config.toml
n_head = 16
n_kv_head = 16
d_mlp = 2048
activation = "gelu"
norm = "layernorm"
init_std_qkv = 0.0143
lr_mult_qkv = 0.7
warmup_steps = 200
steps = 4535
dataset = "wikipedia_en"
Each number is 128 + 32 x the weight over the matrix's rms, rounded and kept within 0 to 255. Layers, rows and columns count from 0. Numbers have three digits each.

# layer 5 MLP up, 2048x512, rms 0.0863, rows 1899-1924, columns 256-383
118119132082123133119072174167079131109068160073142094157152151129115105122157115123128139117125086146161143129145062132089110153130120124200111140132116068043100055111176114136128119105117132175165129115137172092090116162150124120137097152105170094140173185086131095127123126146113116136084118070142160138088089134138156120080114142168153183174132179098132137148104079141141080151144
149135148093092116160118137153099102171170097114169086166119071058236147139062211156148113136154149130123114094163163136116189115127184128106144096143135185142159089080090149131117101131108110152109145113184105150096154162143153114102114078179116184095137092125131154088102125142129128129193092112132102105135134134147114126063205086174158164137102112190151086046085141131096133132134
108155090122097181110156135140096127151113133099117153070142095155111102111190129087107120126116083164121154066087125176084118157101121114114132165151176116109088098093148110147161081149200107118148131117119109097143128082108173127116164122129126146142120107112173088182166107158091115162181092115129176115156065112121184109087156158123155133104125143114175112141142129152161094108117
146036126164103119145168110096163146168074140135170148097146110132079137143142114089151088117112104124156127166108170181099152084122121136146124165111115120095139161145153116095156122097167136109121160083073155090158110109110089118150154046096083159114127096128154123100134114176111169135101093080169141065094120166126158123135138094101161141128146195092131145136154128104150124109124
134088109107110186146170135126093107136159123141143088090140102138098132118172076105096225162064133078140097139131150135136097155172108106090105095183073096144128162135155169126150145170114168140182101122132121107170196149205130101140136091158137155154127089118124116129117134133120148174100129138163126146129123153201114151122099149138128099146115171171148076088115136127144058111128
180121077139088104082116145126087137084162126181102153093112148154138125142065132132159146138163149130079131130156132135145122125150114126148107141100123148128108182102097113107127082102117157108108072097076146049098132108115110111134108132103124178134112102169103191157071091078105134132107170071184122130116152080139173148100114099101168107142110188121117150100190155130124175141056
115094087185104074148125162121077137107167066079141168133148079146161136142156193140166105102167170138155149122132075082148131200167096145059082161130079138134127128168119085092136077160151095096112110079110080114085106173147115095140118080077137099133189125123181180128155098102119171093142159138131080087183126165175058122120210120090176102075116149165185193101109094120109160085124
111164108176117104101141127098161114105135150104106142132128178171090120167124147180131121082124161092161144155115121171118137111145149084140141109141166104151130116132100094109114144126187142112128106124173104129100081121143118141084102147123075099143153130121053071183113167149144149134156138150111126132145147108105168097124114150147099161117189113098136111079113161112086112124135
131118157112130122119149136174148126137088108139141170127120118097145180131173105154081134163136123102048113114137126123141108124145089067143112113138137102066134138126086168128124137165107143160152136156118144171111149145163123151083129120095138146151105122152152135101169145169109044092129095193096163169099132139123122139102098150137129150159117082178136083171140134090091121128080
130104097079100143084162142120136099159152143143108102143113167137170099147126101129116158131110139152179078090065179143155121112134134109135127145097074153175158094138085097108085152103115136134084116141143106106139165135106138107113131110108109140117184137075087127091087160127125134127070134098138175097147166155129175144104139153133168133091136157163171167071125161157131125184126
165149084135177079115219158089131184102119139130068124096122188165138104178126137132126081091092078155125134169111077192149167164078155145142091103121115130109172142152127126165022070063103135077042124151173168158120101175077124103118070142152150122129139142133152062106104134123113138086155136104163143127070067153112142153139171095164116154134147154125097147146167113080143121119093
145155150121146135213116131121122073122112132172124165143169143098142141219143077110077144170077090057159158153118104141101149114114146155174123142078132148116097186107103130114116132145141075183100140153137125109198119088154088161119111146149153189121148117121153113149089161132158149127120076086122186119065147125160143106108095110188108183134104145108159165131130100165084125108072
060126144206108088147169136103189071101122130138137136125121147143143152089132151132110157180106103122159080110147000140069125091151158150126129143064122141114149115067066145148109099103158139114129123090161119102108204168142133093136092187119096101085106130180127117142181168177176132090125112085076181158106150068144122156117113103131107096125072101104130146139083139169123139124117
155112137164076147145066119108131090083227107152077113104156167109113128160108138152150132125128097109129123126120167094114113150098101161110124122160096119090087146165124083156160124121127155102102111172164099102108114096158165111108078121135107147170188121085136129165105094094052160184156152125200146168160104113082111114099150105147109098113130192103129186166113095080115150114136
086130185153112098113084135100130073167096223103157119144126139136139115162149129195128190134113158147116116141153124135136127134101098092074084164075127065125130122133156118074184110172154133090097076088115179163127125144187159121115129097152130070171118135103122122127112128183158133161101119169176137074111121123143119144102095105122092166128153132111114123145145163094161144190134
116155161150118127171156172125070142070130114158085111107103126164144196141159181105108150110074142111134100079075103099132086164116130110142127130150148114123062131148130149129136106159137101145134096126113103120135165171140111105135112103089146158130073092139091070136120108147136166107172129129160115097141147092158149131125145117082123142122129115135112128099105151181061124077103
177123143101096113180159149148172144063172124116178130160145110146161192169148196049107101179106099153137147158185128113128090157102152126127134169123175107119106159133070079145123082145167142174137104152191173072137113067173129133109097161099098161094076095079113107112106144124115128121111112071191077091160142075138149093146112160121213076152088079157135120143104155157119081139171
153135109133172095146106127097102111093117100104117092179100147149107161135158079079188066198083177112151138117143202130099070072114117048151098097172165143099063141174110131138117156175118106194126151168117125123105098114098160133120184120187138117137123130122121085128123112177157131129128119182172069142087102138088173138157149119102158105131151135196117080135123141129148072142140
120124150117123073207138145098128154148092161126137092149193089159153086113138151150106116149110134093080079091061136059088183143086136125135157157209150105161139139115121097114164120129118104131135086167206138191140154134180120120150080126130176128158111148113130120134088115128150122129124161100110103175092128172172167095103113112117115134133177136121122142108156135112123087152127
117107122151113087126158075122068121101134109110147116089170107137119125104133168116170104183159121091120160091151130105144128208167120109148122131149175164101150123109158107117112126113129099106151090099142160134068125128122024171134126121151172145129121116146099147102079091130153137151103148103067155135094179118135101156135125120103143177107110119168101123144154143117107135076084
101126141154120098085089149055123154136146155078147159086050084137116121091150152066130172153140093197113161109134078146138174111147129121115137137113121068100113159170119135155181158162098144169122172113176095114126114076072158158131144120210092093150122073176118137074102120123059187107124141144109147089165139141108089142125075083105150212104102173081081159136123153169129117042156
134130119134117106081162135093096181122093143147154133120128205120121164112072124112146124104099155127100134161108071140119118090065132159063122153126111102116112137131043132094063105136172145175146107108072159061066103136135129128125144135089202117123146090122146160126063166167180160092172140166130104198138117093061135141104124105129158120093140109090117110086112140127115082166089
098136141110140094102094124158144102135170147113115133151126137174131123116134131113157100203093117126125101165150091086120103134138165128153152103117121150151172134121097100103055125166127155156084100099119121086149190110036085115088155156164131102146121124127135129098050145162141115134088095121092099168184165096135142036106112091097105139109147106094118109078123120114108129130147
174105088131035099160170154135130119134140132207152130129105162106161139137102116105079131105077150180065104147091080095109104109084112073139116094094151152227123103138093142158144100106108164107114153101152150129156142132078140123133174115135165142094125140110148158100159108102147110120093156128166111071089176099130118117135156128137146131096136162120153161209119087124132086149121
175173042057138132134132129154146165095145159143132144116125067150134135127128124120086111114099113130110088124138163171167119153084133122155072102150135146167108124107134120061183133131158101124061055124126163088115084157109117082147097160181108091117171110159104087117096141126121135099118201131145083095097111073135137147093155145124068133105130121169111102061117213106152119153116
098117129137084108076153194115071162122105115132178182127173178175197116133187164167144095134129121135163130128120087174095054103173117097154085105142081073096113063107126186125192123113108145140100129137098108115182135135085120127155051125088112133161104142112109163129136150048101098158167107156126158139130044123160130102123156105136105120081164147125147117119124147136149058180133
# layer 5 MLP down (transposed), 2048x512, rms 0.0771, rows 1899-1923, columns 256-383
130108125123082140154202117112141134127095106098153087170131153093116155148130113116121128145151151110123076176154105133154149148126144151129098116131132101204094066117139117152117166121119126103080077073163131159136141159111155178154068149145115090178176130119115166189123079137172112145167158098142083141073158163128147133116123073117087132113151178098085162170203124129121099093164
150116140143173206122097098128099163134121138109136156076147147113167152180129115153200100097088149079110087093141146105120104163111137124143148144128134120126092135149198174098156143118064119122203122207151112200071115071087076138145125118091080186167126137130173182073112101130163124201091143153125084127124114142144141097097100117109074067106119110134171139123130089108094114119135
149147165149131104086110113135126134067117177145137155137125108183090132129149117187095086123103141126161139159189157194164163106057093166099184159130104095095171148097077090110122096124166207082149085093138124095162120137146172147124027068125118106125153167123193206147203149112125098134118166126145113109079097168143122153119169145113133138072099098097132124081134087126134156134098
208107152133112114066119107120097093141177062137131117107168093141157121135176135139124119138100136134155186073095050180176149093185121097148126139097129099107102139186112145128131050149164093132134242129109174135086100089168116093140119181145124159100158078164188170057111122157100120174157088117116105120151132114162138105116060070127140189155094095141116150141123133117122134090098
110181117131112187137148077184127154118154184149092076132141174163092162106117127129077102133047133074136115097120108165142077066128107050134115104133098122120196102107149152116135157110130145113098131112139145162072071130158102156114134150117118064151128134132161209116162122162107111059111144115132093102153106138164148175150159055141116098181141132140138102128120165118113153109070
130103185140128137129179169170138148144170162151165107137091148158149152130136153135100146122116112127106062139109102134116110125130079097104140052074149164136131123192147130097173135099110104140129100137193109102140138133157136143123162114141144148134116135135074171074161095133089094118109105102162171173104135119174173170106103213179103139099114152123127136152119131128139153097174
150199092187120167117129165167126124096116122174057129146082114096133203169080163116123127178109163088154097137128108077133120167060127162150155134073141160179139161102121073135129151137172083069128138105108142095186072115118091115107093112072119158077106161143186124149149171097110100095096117098088146182139102138160155142074116122216130133140073141111138096089079097108143129144138
166158138133090145068131169132118139113116091115152104147073143105158126093115099109120120111112127147122113147165099146120150151080153143100137123173122132129125113143114083090137114159113094102121115115094133122200132145118141124164125186160145183128124109114187126066150137057159122147107113133140099111098096114129115118101125139102163114144075154138074160091176085170111143141098
116080145169050137118132149159095193074138139157116141115132066133100135143139138128113139084158121096131141130180161122182186165105121170127114176170084117103089095126142188112069100130137141117120084123134152148114113169150103158145053114138120091126123101108145094173153114155137127135060117109147163087124154113115145144118127070147136150123125120171101166147113113070122117082122
131126177121157111123155143068142131149080174164159091137138114128171149145102152114127113113114077174180126134192147194127102158112158136135131166122133127140131103172107127134101172075079125113132131123110099147059176155146162137135101124122089064156146092117149082165142098084121155106122149158171085127150110125074107098169136099132136111103198100122139134133108178085151159120153
090131135199168106104105119169150184089131095147130095183136221181142126162115152094126087089202141185178126112160082207122195169054106110121119106119097165157097141096140153133156111130104158135123099225140147128081107137086137130132177114091086119124085093139165139135183114104100084134111117160073137121156143208139149146139172106168098131103163160131081121124175041127130146170120
135179091166077077194124095159126104084115130115163119126076123158137091179135162122091105124134147085153140113166170117134163114142171042069173131153166138126125128084124106035111139139165104116167158162126105156113105149131143121110087157159157090156110153082103137149137108092077131119129197160110085135107088176144158136129101138137085159142149111169194103093117099122134132114125
136109172133119119100155160117150142127100142119102135032159146147111127139070134130141136132183146194152100090096131136146065085123080150193124114143089137149155140122135126128125167119158122103198112138094137151135124108149150099187111172134107145140170080095133082124126122120134092198159061152112138168135034122101176144138149169100162125160181159168180065146080194125061184154162
124168151174109159141157129194134133165092148125125153168095146184115132166175117111099175095122095122144100129143127132079093130074178142130112130148128117134156170114170139087150073155130147147067094165186099089191098103106142097118152097113135059153095148111065186148081141118133096108164176087179132160135103125173157133083127163093103093132151097103170102129112119123128222096140
090180115186145069144137102123172137059108028154147127159142107092120164120184120103167077067110071158089114126126090122150072158120101119149168151115119156124090169139150105148067120181144136132130183117088148089145126107157086126128119102104123172096199113111122191190120140156090159124122176153154159154140163138155178049181094166140128064155088123123156111147112164175151090122056
129145111111145135116101168172103149166175127119144123169138075138118163161133115084116115118125166122134175131154121203141129114118104135117159107075155127130175148115145156155096119147106126102088067167147135138087133145109118136104130122116142126145168160095124124162117128120135061113117127115125099150076173156178141106124142104057122079114090114164112156116067117122115125095137
164081147107141151146130129067169129102155156152137097142155139134106137034112171168162106101143130149142104068100105134081169062119129114102136131103143121154113126138120111138153107159133145105132103132134156131100102106135091103142100111113130072128172131076105192127160135128094092077124130158137103114125135128130102135136111108109108093123105103147108115181181113172088146127112
097123152101143113175098141151088159135108101104118170180137146103113134099118117107106168141150089126091190160073137152092121097176083140134168122196126146098103108124138090095150150152058083159111101089133129128119137086132142107075126088124125153133171080131149094255134157085194162116130167169148111148104094123112166110166137145092132108051101145139151138117125136114146156110120
102103116126196150142150086141131127168117099139108160164112167182132172126121125131124151095164068099115165142130099136110144076127155118160114071126130133118138097163131108120113120154074120124110145144139138109128156157137143108073166120111104117109157139133106236123128131126102121116156134121178127072136133091125179211143141142151138111095113141133106152122082132155201202089122
181118186128078135160143139109126099160128158080175054123109135125133145106127076142144076126160110105128106097140192176148102201066117152126132125097170113128108115098114104211125121144165148120139130116099149103099119143123145143139149170115158102130128117088126124135123099104160144139093138120133101146151100113056121138106106102143197186184104169053176091179125116107108079135092
153136136185179138106171196163155119136124149193174125140118110131121152126154096151109097145210101106131132167203133084103115122158143148106138106078117177110138140180126044132090148104089113102163156130131081129154147169186140152114107123126144134109153120079158179090157170121147169124132068160148100159094089145132093140053134136078172120156134085130100138198173123105087167112066
097148134118121158162136141118148122171159193058126109124166124150134127127087167090129171089089123108114125104143089179112121149158165115096074195118186124116053108129065145118147078133066131120137087178057096113055086136090120126195186129124094141136099139085161109137148089118166136150132121085142130057093123124081107177165122143130080163091104135082081129151153091121104180154109
148129139107074114161147185171124184132198208138144107162175137165174121118115099136147085112101175108103119152132155139147093189119157097145142130125126119116134141110120160156131149091135109084178075101083133191118158154097101179096083095141125103107070127130092156136101135114065107184123101139146105127076144146111139141172101100080103150132118179165104127114124087127156112163142
104115181111060074124124123112123160183080131100078099154105170091095116163179129152037139063136118086140152178071073151091111172191167105095102134133182148037097123110119117103193135179096140137134073115124107139042144055112168128093149175132107113110164142149163127122180103156123119138111153124183147148178136170130116101159100105090088163133137121152159159108085154135137162095096
121140189150159119110170143124093117187124058156124102137172147078125135130107147109104182143152097175102199108130126103103141106144114105130127162147171138121188099150103133124119160135087144181162160111105105120114184131188121152091128114099103183141122128082147146105164166144145111182168106085092171133135154161122155059160076139123185068146115149147164129128138108159140128164140